Weights of a small GPT-style language model, trained from scratch on English Wikipedia: an embedding shortcut.
Each number is 128 + 24 x the weight over the matrix's rms, rounded and kept within 0 to 255. Layers, rows and columns count from 0. Numbers have three digits each.

# k: layer 3 attention key, 576x576, rms 0.0492, rows 474-511, columns 504-575
# q: layer 3 attention query, 576x576, rms 0.0497, rows 475-511, columns 504-575
# v: layer 3 attention value, 576x576, rms 0.0452, rows 448-500, columns 504-575
# o: layer 3 attention output (transposed), 576x576, rms 0.0442, rows 448-499, columns 504-575
k474:124130160151151158155145162084126108071149121164097126093163140071127073139083108129099157180121132111128099145194150126085103097119130126144140105132107091165160096105147102152141120108155156141118055115148168144123
q475:129105126121166111162128098148049149128117133083174141159162082121102126170114117134130159128115152122151113125130141171164148121136112116098103141186065125166147136132177167114113174154064157180135190099147086144171
k475:086155156104179144149158150084146149179167126177102100119097136157134139165090145113100116124144075079138145145134117114158141145130109099104150131171100149127118102131128134175124134162143152105120095107135135128121
q476:104147124112161101112127155118147100103156104122122115080124154137065110088173128110128147124090135169120132121151131176110152109093132112086128098118117132122105116129091141099166125183176134127087146115146089136094
k476:093091111156158169149111127132174058128161121118141132153113121163122124135097127163178103103146113139113133095115103152141129105146131122140157135134104096114116132149178186149120116160130130099127161139093119117130
q477:173158109085119120139055125111117104117142122152109149086121130086128139128126157139148081134115129051122138116141128175105122165189114098161104141115147167105144138078130145133138090110128112082137095115179122136139
k477:118133120137115099143133150121147123129138109117125114121139139164123111162097134142182105143151076135162135146114087144148122090148095079131162088122136109116121088152147148097113097153153104140157110125130141098120
q478:138102127104110130138125106130116157101128163140040082141136157124102155106123133140136106127148128117134125112139124114169137145141154126126109157146071107126102168152115169170115164125113125131159127135123113111149
k478:113098118145099110130160143166128129096142150124136119137135103133130111070113121097099114145115135165156131137146089113132119132134116094181106138148104129180133142132115095169128144105113141128148092128174143117109
q479:161149113126119087127105121107145090154138076142129125124120114121148117155120078124170135128154099150147112161114121152081153100138135077134112086143089139116149124103152107121134132187117121134108136157154118135138
k479:099130154179178152143120166122124121106139143159133133098143127151113165160133201142154124122119130137141161101162137087208119155125100171143168072118166107114114117150126131129132116138152110164141163074102150125129
q480:143104149140154135135154152164111118119150128096111147118116126089164104121116126150091094120150145117133174129100103158114143143156103139082136181171104141097161121157167106127126145123137176149134106130146131124115
k480:126142124156149104122173158125064138097154131131129133079133107078135095116089104162133090142106128120157164150146103101119176169125123108101141171178148172133198165100107127112160112115121145130075117113181121149109
q481:139105125127158119129139151174072134096132115106086087124121096057202132084133136160060081128195166137136178108107117170076124130189126119089162159188148102117167113178176118123126116107160168147099115156134181104134
k481:130145117132146129111170137149109140090162120121089156107159121115129094113132116176106111166117128136134203137135094109106162158115121111095133151171145150119153161108127139125153125125119114140101089138183154179110
q482:129127130136129106128122094126124118129154122118139127125136139105101132121143165125138129110142105147104127141126110121132141117131126124067133138140099154116144129110136123131126154138124144148127141105160148135110
k482:141123131135123142105115148116123152120175131131108141134109118155130134141087131140160102163126132079123129112104164118091156139110133116118142150145155149098127154115139154086098121140137160102108144087117138149070
q483:115144162130124150147154097155101097128099108121116152122141112115185138125132153188078096112109140125145149139163109132132099116192142150092137137128134121133188094191161134189161134086123181154136079129123143115140
k483:146129136107191112162171089125106114109148157136095105107097144058154117104123112130111129113118150133086148112149136131116135136171071132119147194142089127084153133149125079146118141072078189120129090108217094136114
q484:145118097102127141125121157115094136131120148131130141122114150132119115152130131111124118177145140093106126122112135135158110134104116150162127165134127152149174126118131115086104113139117106092130125140144100092152
k484:174119146130117154142112142102116152140139123149157107111154152151115140188127114127151115164117124089116122119151149099110114111143110075132111115110164155102131152086115108130103124126177115127131159112097126128102
q485:110130130133123110136095110166118089131126132140107121106099071127157117131130109148151133140116127126085149140128161140089114136162112141117105143131120111095125098145137141117121154071095132139126120091114085127112
k485:098157121134174114168159132153111131131107198110107106124091141083152095086132097128104120114097121186118142149098117145109122152170123137098149180195075091112157121169127094138150095136082148134108119122144129091144
q486:145124116120107146174126160130140121159168095152142145101122107115143134139119181084167153191100151144135116132117138097109175110075055108163146108138121138106106131161139077126179066126179099162097125138120111140097
k486:141187154131079111122100092127096121120116127134137178147106105139121107153145125137174140120149133139122095135107150136128087086110143150154114135141160117085103112107150118094080100137097128176119169113116089154142
q487:128127127122136133108171157140076112110086125121080140117159137133109122097104134176085131129132151143161164114142146103120184125180182129104107156143107120118155153120135126144130128125145154142092131093101152111096
k487:115129147089127112131165157167108156148091136060117167114107163097122123099101153167088142171113169129119115129134068099102224110132147077069160161123080176115151092151130130162152144067103143103081052136197208129128
q488:083119148148094101105121147108162115122139128125177151124096169120096146197147098066143145155102129166138109103130156111164128113117104092116131140119111184127127098140109186186114134129139131160119150070132085104115
k488:148132142133140148096145144113151142113164104143114082094083163156134162108090111127129139122105141141077098118069153175154155116140113119166110159150100163122118119116140141140126170134147159140132131168074107151146
q489:125120121170137141153129143119118132138122098186103121144116141120111146161147131178122137167132194115115120123137133102150124155150155171118108131104137138139164142117164141123111153108138097155109164197102104138133
k489:129089125120168133144155149120128121154135119142121146136143106133164082170107121141110159134125166215141103147101123142113165162157120144134135111098102115163135081102149135129153125136111103120115109080143134111143
q490:156128097136102129098121115161138127106146100129135131089106139149136119171162102134120130115098142118110170159143105154114122130154133134105099095126154122132137136157167111091140192173111078131163110132131147163133
k490:119168188154138126147154092171132076119097172093099139171141138173133165121169123155120150110137147116123140150107169075096163133144165175136104115120080113144112126143100132119128101140087125160153129135106135125160
q491:149099120118086140113120085126149134110131174105136116164113093134138165095183081142067148111101130123152135146126082106164140119136150124111126126155086150140126196175165120161150093127147091146158113121138103118135
k491:106137113123147130134179137135139144115115098158090088134154123142111150148140179128103144076114128118135152166153118136158127139154153125141115146114113098171109143126093081169092131113136155130133138135116151122151
q492:114130129109135121104078138104116145120142108165138163162131078148170118149089117108107083108159119127141135115068104172130135108140109151082160141101094111122124126130181107123111154152138105100180130120141120121095
k492:131138113115103140108130141111130153110161125109122108090126099097096138156142138112126118123117115114192137163185119145123109162160159094118153129119123110145127119144129064171158115138114111140169125092137137114125
q493:135128143125148113121185173160095112102115098076136104066170145121102086131132142138089111124102177137142158121156127099102163132174154076097088172145108138098114164156118096161124157109109176099128098137157135106131
k493:159156140093112166141146131129125110129134130018099146102107133111142120091148132167102124142104167172097128114149066113114207115150179139092162178135089168075169157189144119165166173080106124092099088122155128116122
q494:141132164136178129147142132103102119124126127098129130123065125102122107138163166169147124139093139099149133155093161116067129129143140119095122126156146119126139142116147150114151106090146135085060124130164124154121
k494:137115165121159103156153095162116144143155129158113162102109140106115092101151129140139103158118129129069167128144087113071137164139137114130068166144127127133206118123151099151125123082153103112120136136146181140101
q495:125100129157080111125114127137105104100127111128123118100117125126133130125140151119132126140127121149176126130109092153137138145101161123116114124131156115116120142150185160169133096112126111142079150111112157137131
k495:110117121072163116112096126166059120121166091104120104090059120122117132097128145132110115136137151163111182129137110125117153102152138120127140139162092135179141100128117108137109177121097117129158133141143168108142
q496:082133195132126150130111122105147143120107049135121176172044147140092148190156094133120146130139127169119168123097126165107131112133126139102074132128152144140118128102172167076113154126155121109135120096118158154128
k496:144161130155100157144156113159123151147098116170132201125156144155132168125160139103135087116166173114084139145104175109093126143160082162138114147101151113120091126107151130089147119080103155150125150137125146150134
q497:190132093127095132079130135116130053142134143160144116172115073140162116164180101104143118130089126128179125119144153141137135092159158131183193127132178090138120106170145105128120104082159123071102137100128110103119
k497:137133181107138169128150081150106169116120144088114122133101130197089146143163127135178165089193083181139163122092174121152110126123140149166132146142117138094152119158125106170140165128149130118157152107131152157151
q498:131144118118112129159081109115172096126114145103165091096151151155150122106133099098132072104142084123122143102178138115128101178164150154120140123086140141162162146150129156142110132136142106132188121136102136138122
k498:125112159102117106142147117144140091151119122108142059166166108134131126148149155106092100132143137165128120133126157137101117107105140149144105117048102128179083115120128132088149121153099110145108095137109106125147
q499:141157193118109130151095133141148103161144061081145151106139124122113143151157117129137129117146110090148133133107119099099146098196132112107140114143121139095094120119087107120116145146122126091087129108121157140100
k499:116093096117092135124096164166159132135099112134160096141129165115129126087117175122124068122112140135089122103122113180130117114105141130095107098117145095108122132146135148140125161129134097118108173119124131182164
q500:111077130110139117108052162114078111144158147153092110169115110126123118137107118146132097117158138085128149106142112128131095077146153111110151106162131122125128159148134159089101139153110101116125137107135077097149
k500:078136106114122133106134174152095169106140119168159078139149118168114158164155174113150076126101140145117155108160130143143122136099109122120145121129146123115149156105161145147078114140161110118156145110098125090131
q501:092080192126140060128119144117083146129161068094158112095129147146117101125040105128106114133123140096118119135150088132096109131120145169127100151129109188155128132094133064132131137148125137101187121146134130133101
k501:172130148135126089137138141110142105136105109121164102121108127106070160119160152109171143155079154105099080161191179132164141128147157118146169125115119143135111158110155124120172142121140089140123122114121131122145
q502:130123114141144138109152125147145160135137118115112170092127133129115125130157141159112139134115120137146126100093170101150127121137118098164119129101142133174112103138113102139125134124128137078129157114144121120148
k502:128135120128095168136161095107138142130116095124143153087111156155128153138084135136121125092141115111157115107160135104116141098137097129158104127117140101095189100125117145139101139078098108171117088207146125141109
q503:091101087072141107097071131133134149131172097132145143077099128083114143104142103099104130154152163192103120139137119129125144097114090047079106118129120131120140162102106188131159091124201151161139119124105112114096
k503:124175091117097148108184123113109138126161131120102135093118192182116136125160107140137152123130134125140156175134100132157093126126093134156165158105134140167097157104167127137111134131127149160091126116059169163110
q504:109112099093167173125135128102111077114157140118089082135129121107115109107131211156136121110089157103100084135131107152107112152145124133187125124126094129106129176118122136158142074090144124103139129101112139150153
k504:095125152095121158129125123121122117131136084099118075135125112110111132104134115154141118111162114110109093148181069146126099090107130115099184093133132131141077151152090117117106127065116089106137093147120135132131
q505:138134138147118119148110127149146142170141147139115060110102106166126122127144144160130176176126088115116100143103119089074146137146131100157160139111149150135130135161124130156089075170132119143108131106076107098162
k505:160146118097145096117104122129138159092141180121135100134130099070140085169158141125147152133088111103147152149112124144135146111119174132100082142184117115133093117118106148154082156149115112157145135126130135155153
q506:198115174115087130154139131111151167154188100115156144088071152141134057127089102142174102129107148088109100142115084121123139142120179175120089123129115091136137111109118102128126130150089154107157105107136154124119
k506:150128129082132183138089136131122109154085110086131133137155107148127135132150116151132112112141132090129113139150161129150127145144149145128177121096114129151157099100118115077099125126118117104097148142131110128141
q507:175119125094115167129121142154100120165098158140101117142110084150157146126085110159144135115152132123147114144085127093138111164143129129136176145157122095175108124118148118099120115094117142082166111160102150119134
k507:205127132135107135120137110185081155167151131100149145127141114130124139091108104134107126140092144137107094147130127175132093164098162112132090127132139108135137121140077132117113195137094074104154140120147130085140
q508:160162085128117093129147116130107119180147134121090112067079123112136136136116140134148123158150123146108133140124151126063143139142121080167133132124140082083117105167123100121182123094099153139142095140118126114137
k508:145146096127102075137131101103119138116110180125097076165143130147114136159148108135147111092124151129105115137125140104131117125134110136090148119134117093101158122183112122107118163130079123123175146081133130113141
q509:138129093105127129134122160120143117145133141126160128091125097109106098172077086167141115104162136114123097110130116138082155146153150123113127096124159099124135082099138110110165094122091149106149122164135100123129
k509:114151144118099134093114147077111096102144158072141108125144154169142127182096105167146099101120128059107108115159089130156114094152150075115131086128143124098171051116126151163126138134168115137132127169093108173114
q510:116180143130103112172121137127107058105127113106173090072088084134125101131125162132108106167161105119131076130129129094123148168146141102132144115120107153120160090122160106171100147154151117148132124098106148104175
k510:134108146122127099113143126092134161111152126127135100124097145141135138198172146149121165150178117095144081083121136154113117115132115126110107150100123142122114125135085133109106170064102144131157125124116113111143
q511:108132122112127072092143125112098129104104140064099146115134161150122163144127094111081120150065136170154112122173167112088125126128171156141127150126155128135115141105094086145138127125144118091126156113129150089146
k511:149159131091121083107130090111124124128123075114113133093116152144142149095151184144131110134106149139141133146114166069120136121132152152106128142117121163124122191165119090151141195110126101104150070109156079115122
v448:113150140122111130120151143154132139128106161104117148104153127138130150182135162166155152103094105138116154123055130096146127136146148106197113146110118123083141137139131168113116136174133131155128126096114126092112
o448:116144122148116138131115134123085132131141120047173160147138129126104129108118143168117142070146147110133145128090120108104151124142107130164093076095112121102139154142107143108097128119149124107148119101141087133141
v449:125129119158134159139129110115134118135156129136165158103094178126155122158111135102127135116104090137138132116106136123129158111133152147168123160130139139125139118176127157091130165152129176077096124177134166131111
o449:140127113114144105171153115081108139160117145171135139084153133168134132137130157139066144138128133106139096152137118134101164147143168145150161128087163129122184089163104129117146107165147100115107140151143100138129
v450:123071149099125081134176128113106130120124089142124149086139116149117123118088109120108125178136134144151073129083124155129127104144084122129105166126157093100145183108120123095128170114107136104151113122147140138137
o450:090111171089110150122126115113123122108121096108121127097148120091131132125132167148105076123175137107118140150121142076134142126130097131120117129094107105126117106133142127087123114093134142135138147108139136109097
v451:161155120080127116131141159144113139110143103100122134101089138126121171159109160113168112125113128140092125123095160114106111106148154107123138115129110149076088092143146153183106097100139091094141157111121143157117
o451:108090116122101140167119151112167131101134151147109145142176116147113140178163108097126174150192152150124135134088094161147119088173152133136147129144145149153145157107153142126180103141146121122115117098126148148111
v452:112125134070141129117127143140113211116148132056113135144100093143118131165132112104123138118095130127140101128188107157142191113138122112101113116113074115119135133111136147157120203147143148149175092125156140107118
o452:124115150102143111145120093114149113118124126060122124137085151141095108094137183153109161110137120137148089144173101160135133154173125166088139145144109155116121098128141182109142150145139123120132173144099163138150
v453:162133149128158160142115110134109164153112139150100093149087138143105088126170139082088131120129143086106116117119100110142136137127190143156117102122112179083078111132111128086137158148137128093096128104124112121116
o453:171133126137114116149118109167149127141097127135107128093084122112134080134128136136136135146117098140128114197153094132166128097117143156144119131127108109129107144133114159062135124162126130122109154150090077144122
v454:119152123127121107114102166145133083158150115121174115093152128121110097124127134112085124105135128140137106138147124134157122127197119130148128139146166115204115064111153124153125136147109127118129159091074101131105
o454:149147153127109115146117107113112119140148148105157133118110152159128122107114110065123092148105145094138100176106156087100135126151134144117129111109126054138086145190148151123113113142139091196150165119118086104136
v455:102117161117153119113136140122140117129124153128088096132151160168105104119166123130158137155144108090136125125106126122122162107122122126147134118129115135133115116162128097102138157124133096122124128114133149144104
o455:097133121108138147155156127108172182127116107134132100094114161152110136120139143128137109153206092102131104135071147122137187142110105127130145059150140135149070116156156126110108109118120148116112155153137165138143
v456:145128117121114102172149160136124137119087100106076166093160154135105111144115154126138141150126156184162124124113145173131144159130113111156104147136134171157138114121141149127131151137143121136154085138151167148123
o456:152118094154073101077132127087134111143143126085094102087143086088111152157086145137130109151149183121162085121124129119122167131172129137134091146100191098117105130113119118104178094144145115160152106187157176116120
v457:162126098145134128160160109141128107139147145133118120132203105150145130126089115103153131140164101148077117138125169083146099139136117152163111115056142122148128121150135078136156142088128142115139106101142084133118
o457:143189158152133133149129066116124145150162193111102129108131117113137136171143139133132133157114162123105166182120138175098107104122123142112117116131152094112100121132108102152169125129116113109127157107121107126098
v458:139108210131166089113112113119133171111154136091166120120181124188117133146133117131103135136145144151175105121111162143145100114084122153086109140135136141152142136181151089156107071109084152132148106161144127078133
o458:157164139112144109126143117073149123129107156105114121127130164138167139095092146149151131158116134105075133117140119201114100133160154129112100095072105118093138118151153139115166140180083131108139107142085103125124
v459:112147183204127166121150139117127097071125132162173077123064183124142127116191144140076152118181114148160172119146132133128135142126126111137113110199112151148126122138104180117163075097118182124141099126130162080114
o459:145109107149191120145140137162148115131143132157132112108122115126116166141115160154153129096140095124106118064127147105169143182132143134094118115177162152150129123103126125119137168085138164151120138111114120082147
v460:091123133108176161138096120126141129153165121109110153154098163153100142113147097127104109118122139128113135151109129124131150134131201112117130143122063086108126123123125147144151104116146087129105147094127132104147
o460:150159086132125170118162123089132078104142121108100116130103145168112126072121100138072114088145104103126129146141121179188133088175172109114173144177149090117100114129060136116147174143135135084153130119107146101088
v461:127119153112139130147149128147118150118100128104154074138125126153092112096133180105108093124119153132150155099129097197126111112104156137162130106141188087115148108129104158090136144120116180088124093111158131118065
o461:100141140133144150142146136115112091131125146072103125160137128123121123084150159163151095122139143174090194100154102176139135101127193128150151186109147144100142111160123122114109166112120118146104084166093174140100
v462:098171093045167155166128065111122150144105121107101172142138139148113148111132104178106152140134155110127130169162162143143119157197138122145140125113122174136156155093132110126151083083103107130125148071124135114097
o462:151151126129091132143132108153154162101105131184102122145140126151131121152157190151089155119108174130122137146112142139089112140161123179111128089129114136132094178078149133108103110090135126127137142094127153084132
v463:140139098074126101126137083146136140111150139099130110136073173100126109068158171121080092132076154133124154142173108123129164132159163157123142170111127137114132167159136121136117155144129125104125105162112142107115
o463:108143126116094149122179101154128108100169144095138091121122164142125090098116124172115131087131129158131125134133083141147200126214161119133117129128115128117146144130129148141155159158138142111142151156123166106095
v464:151126108123136124122139109119136120144092150109104155126148143116092122147129129156148122123088165138130137126098128163107116143145128108159102106158084104078131198132119150097098153153122099133176142123120183129112
o464:133146097145154088123128120140129081156129117107128108195134079115139126094132102162156167112116162125170118163097175131146066127144084119144145084186110175077115128108171128134120144099091181142137134144149193106135
v465:128139097137131108175128113160142125158105115130163109157117110055120132173142133087089106115144167153137131115104146172204108123119113120171135143125090093165115132150116084142096133150155142121104093158133165124169
o465:145083125168133140146135126119136150151155153116116115149089121135172109132135109134099131099139119116132141140138122116151102107108151113134138127117107119129117095128096116126122142116162121108125107138127173155120
v466:131163144099129161177080123108123134140167156060173088099133137115160130187132121120124130129117142157099126109100125046142109125128109112153126112108116137062126106143146139114103131192122104146143116109104158138106
o466:099119159105145118125116067159123161090111110128119170112152118107106110154119154144109167111170110109082137100146095115155144060114153130086131101112077144111111143133129174131105093127087145144113137148106121195155
v467:099155113209135163127126114162113149111166158062130077083102159121129182129142181142183126088120130110084124146147118146115102112126120104135106109130170115110120153136181086103139057103167118127145130109164112111145
o467:116138106158147128142098179082142100169132103082089130142153140123156118137126134108160156103124114127182125128119159083177116144121127129147146098132130116106107156147084092104131140168126116148114163125187132050128
v468:105089131135096095164113125090118159114126145099163183151168141153063131147154124099124109111138127104191124130126108108160115147112125113200114145070106105121116145166176142183060110125161144134105129089119112074119
o468:179157149146124123076149114155144135156152128148080131097143121126158115138163121158123131110107210113101099161127117215134153127143078103159106108108141123085117150141155179161140165115148119125138157185088128152077
v469:107113132143132105183168164130099135100192147136146081137114146159120130119134134099110116094152141140136200119066102139150149151102167122155134105108108083142144114074110106137124071093179115149119118117155122136117
o469:109155147152143101150114148153134130141138105111147149120139122161111115107143095109113127120098143120134181115102103109110122135153152104135131182148121132155133120104096125188093128129111117126157152116169148124137
v470:155133168073177141128151109131160128134124143125134150114122169117095128157188099129120123151116170095121125130089114142125121130168120117123126130068086154103102184102102109111127106121139144129109122137120181102127
o470:103125098172132135124145125175214133143135114137142140134180148145126107133090118148159133102109145147160116158130102101150150106169134138114119088122081125122107138127169125143114122119149118137122150137167146170100
v471:113112181112145145136121118158114124125150146126127148139103144116110095139146107115174106167137138152121099155102090129133152086146131121170106157112139135111159138164126166120114096145122137108110104116124114090102
o471:111171146117145127141197128150160073125163164107115136129117143128090104131132139163100100115200159125114151139174073167142127140128185143133098093095103103118104153121087143177112150128102130101149153156123159115125
v472:105110130204139157121148127123113100172146059100102143163121084157130118117042114130118180179157145118108133133118109096157103097160122105135150131124108090066141128125105167121135095162123139144130093139116146111124
o472:100153156112166106145112181168121117139143081109180193152119131122142172101093149113150125129170139118167118101090120094096114163107110116145139057163131169089122126091157144153127105102207116123115112180127138134168
v473:152144131140123114139097155110104124117136118135071135116128131093126136155089165133119138106135080140109113131141130132097128117146130117099174134103147131150146132118155156130145106134124138163126141118117126149097
o473:149134113112125154125140149136126148144180122168102113113124106154084124137106116068128108098118110134121067122103134140108088100098088108087165138169164129157138101130165135142139120102114133111149100103122148155094
v474:139120121143112138141168157132098142115212133105113115129059174160101093155127101134178141142154130147150125112120159131167163095088085099058115120117093175144151158092126143142160156148114093128118124161100070160126
o474:132146143157129091104137089159141145117145105154108143110147161162086156173120121100143148141108095140176121100160164104106120144107067116148142139128101142089156107124099103144144103162087108150091075113110154114141
v475:135180107133091105155096086091135141145144138129169206110108102116108129125090186140123138112115121131125142115123125125120142134113167087158119129145116193096147133116172132117137143125124107119117150136110112152122
o475:137106139121114146118102130149142109154130132184141110109150099112085116101159100171133155126093096104090161163122129135149104121116155101125124126066162131084131117122106122110086119142128119130127158158082128109102
v476:140112081156107150125145183125114119155132115115152164122120162087140158157147118111129136142159131131118102106127124124146144132176119164094114138142164134116121119124142163216112107185155141132159134108140175113100
o476:096109088125162102106126127123152138129148110143162118094149107103148126202162135102113106137119139121135097090086139132164119132155116114115115107152101117128136083150149073154161119107113114107131132114181131112145
v477:089115113164161131099119129095137140103128104129115171174152072108084136115122062145135129141129103127128137112115174106124118160167090169115194137106112142141154137109127093124144083148140133093136123172087106080096
o477:124161091112085096133109107121134108148096132125118146125138143109138120141128112178117109183131131116100154114118113107127083123101147178060134123084091116104131149129125124136126157104150124114154146144150053139148
v478:104117171121109184168132133120132152191115120116126153126174106123106148126135138126177148123133137163135107130100150117153120097140126132112087115133116108128126111153127092174174184113161158130114103188130147099111
o478:137140121153123080142078125110114156116112170083195093137163090158057121107122155143136130137143106148160142188144146096131124114129155151137107052052178079114115157141147119150157114119153151171157159126169176132125
v479:094115157100134144112073094146135152176128176138124141149155137150092120125085186097128138123120096091104119103149103149115111147157183121109068107169081067156143130166117135148127135138111112132134126118103216140198
o479:164108160147133090119150084127171147086115133094161125128155146140134123099117187123143141154126121132143114156125104135124106099100163148138136096119111074117124114167180144149128128126114122150122193136128142164185
v480:124112135109093141144130164146091117140142140137158157125136148126110145092094102133109118096157147124079171136066109148134121102144140101119165125122154131109125088128144122160131128122104150174123140154103147111097
o480:103142113167139134106129135117140083170138130130152121205154134081087126137107105139141116123109078142083144083132138168138132145150133081179138145165132125099117072123138135124143082127096159133142090093141154136119
v481:091144103110134121131136120146162135152114121135127103140126149126122125139143150116108113117120124157182155108130126139085150114149167140192140117117176149168100153172149128120125125164178095185120130153147137119109
o481:120138135159081103134155196133155094116059116163104138122082143124148119104150101093135109120099146126106125135134150135136107141117138128150049219094110158139136169140086124143131140151140133106095144155086169113120
v482:091095102125162077126127110134111141115136099136101095119148138117156139068124102146137096161117109129152097128098099083123099157112162117104117120155107080110142136138104129150123167144179149143144103059165145108135
o482:113133140130115140109140140119090122130184112090156134094140154150077150122128118118126114099202141107063101147130122124130151103162178130156140108123174150142099134137162176151114145065162117151138119085178153108138
v483:059118123107115119076114115145091149126088137132123122124133173124122172137095109161122119126166133179107102138115095160121136119160095113143151131159115098143139110124132135153132178091102118088107153110101140120142
o483:098159113143070139173143141199107117165088147134155100092082114156130156129100135086125114098101121166127104097120080135087124150160114137103102172163125110109114161101198095091150125139117091129124121114099147121148
v484:170141125134124145139155143151144160100137122113127133115181097166144153117138147141122119137137136093117127120097189090159120106162085151085120115142165150136125103127109121120121080128174127103146093133155104134113
o484:100106168120130113082142111133117135120114124147084112165152129125126115146150152169148103101100134127125118094125149091097139115122122112098129129143121108149140125163110106127147104126101122127107088109150135118157
v485:179118161086129095097146151095113147106070166179130098134152119124116137157108120132137127140104113079135152117156145132128121150158121071185136131139130148149139117166160115160140113149127096169111121145123125117109
o485:100159120126114111110072099082116137133065160142080101123153131133093131153119177123112137145128141082120138151113138111110107074164158174139111107126146102147086124170152152117144094113116107134163143152097107108097
v486:126140093157108144140091131113146110154179170154143129124143131126156141118212128109130126113136160119128147125063119143101117154140143127162111122108142108079133150158129171103135166109067134130086134139152077110135
o486:101092107132141136125129109098116137124152126139159152134125133066125151118115119106133119093139087084124117119130085147081148127144144092148098057098143135126153120104142142158139116140137155077131134124090062131160
v487:149139151139112143125111136139161136116164110220124120142135064112179137141088148142069116105141167127111148123145090118118109154139163157215098106126113145164108151137129142161166163130159142181145087146169169124159
o487:158107132108128121129090094102118142052153117179105127164095111102178133129111143098081062079157123116117130114126126174110088121106155185170130123114164158149157110133156193136162109150159142107158119177170128154085
v488:123129122092145078150134117128141100135122108184137115108081143163114138107107128091111125132156109150134110132125153140125134160110116118110129115151137072162123156189100143096092177134120073096132118114089141151102
o488:132124126110168123184103106098135135130097163149132151145136094096163130152131128154150140123115108097106111149096120125116138142122123111142118184146093116138144172134091118092087112102109123152147162104123073140145
v489:110136113169120146130099131146112131108138127105110117101090109114125110105142134186101139124175151124139148115102164139123160114164124186161123106134145104154119113139120116143070116114123078116156094148151096145117
o489:099097123162152083144130151156107119105170128124138100129141115180125114131111128123130131141128099104122207096103135110154109154147157139128173130157130159143153127137113123087082136146145132105101142081088154180169
v490:089111149116132160142117088147140185112099136147108045126168161151119115104107113119181135101124148113100090145132118116097154115081116137119101163114133106157129091158184046113096152116085137123108121107123102157164
o490:115163128150105113098162115135155131118078176095197147111125163119139116150109128151172148131102114091111107164155135081133127101106127140137110097094122106133102111140120127097098132144162137119134130137127112091185
v491:146142116124148178080116146116117096111098129147124123120125126105137159088089133133131157125109162105130168110121169146122129114105121162099144157114109150146143122110154070097146120151094083104123140099115103129108
o491:092131098115109181133145103163152116134110155178150115136131128101119176131148136100140091118146130094128141122168135167107104066119089130143154137140120114153119117110158125104125073163111132119111146151144136116147
v492:099132084152111087075140119136153103108143122137161125148127126133133090137131102153154180089185107155136133135124127072129112121137120110088138124165154111168134184103104095105086149090118114134115159111174144098143
o492:124125153129109160115137153140154083163142109147105147155147163103141136130120159124147154106120097135146123094134118144094134126155144147082138176144121129146123129119179094148116143113094130114099098120196153111126
v493:151136097137137136114145158151105111154122140162097154118145142125116111091114126122122126129112109120118103127144141105130170110158125120161137132140096166135140109160113124119169176092166110126142057172119140111122
o493:154087163093123137106102101114148101113146152114088085155123152114123100086068192104106101162136103125115160141220083144099180084172156094114136111135106123115139158154101143118148199148145167166188143117161154129130
v494:142130126148117122132045094145124110161128104099155106088135086136107106066105109140090105127124168133120100124109135092152131152129082125068161153127130152130143080129120093131127135083107150160149118107121153158085
o494:125114144132096128126113069124116109127119111121141154093128129138145131064121161116095108128112112109096126122143131084125089119112140119141169103105108139121102122141145151147168129145126129115086158159104122160136
v495:151154102121086162156187109103134133115164130144099132120117140141125127185173063106140132120140191102199143151093136135101131174145110156143086134122115139166123086130129110129167068147129194100088116117133104141167
o495:178190164121097111161095122096097168117104122120082175166118156076115143170132109150121058092058108088118146155111160158126146156104134140141110151136182157111122112098163156119155140133127110148109109116172086141131
v496:140123113092124071104144129125142130121075144106100177143114142141122134161114157165149130097136128117104109122090150141141142170085100113140133144122106112153139159138077218112091165098089183115137168093128127116148
o496:115121117098176151118060083183110128145124144126079134178115140139156112133137087132173133141155135116129159107104141129060193168066143102077115157114117156139169142084112108144115121118131129076121125105117154174137
v497:117104149106108134080106112153140167120136143132125161155135106117119120151133089115147118150104136113108118131150112126128129107097110128120104143172120117121136182143184105117105129163122204124196103114110104138140
o497:098094115112095124122118111136133146183153166123155109162133105113086107168126079184115125136129091114114179107107104158142156078126149122144110146157079084115100107132132126106163159138125144156131122154161116145136
v498:079134187124175122162147134173097191149154151127094157098145112100165135192084114123143169164120110122135094121126184113128145150096105119110156145087148126123120087122105119088125160128134107120163081143121133115139
o498:142130150141162150138149107122123130122082174092129125125132133139107141082185136099144155154132114129153080123135175154127130147080173119107120130089165123108095131110173190088166141123115154127205100117101085126123
v499:160143134090102145071104133128140137156142118122116172091064135076135131128118152126096143157084154166126117134114146130141144075110133143137085137148136196130122144118177106080107161093091127121159118122145163116120
o499:135160126112120088144130135179149116129124134143124154103126139104116144116147118099119088112104144135123084135089150137119147096148141131123110114099130129134101164112111130142143120126123137091107169121090146111127
v500:120121097072133137150094134148104133171100131167129149143140127110161145156137101092159129148152134152140164101118135106153109125090081155153129111101091164100146075141144114140153129158096102150105175147118130132139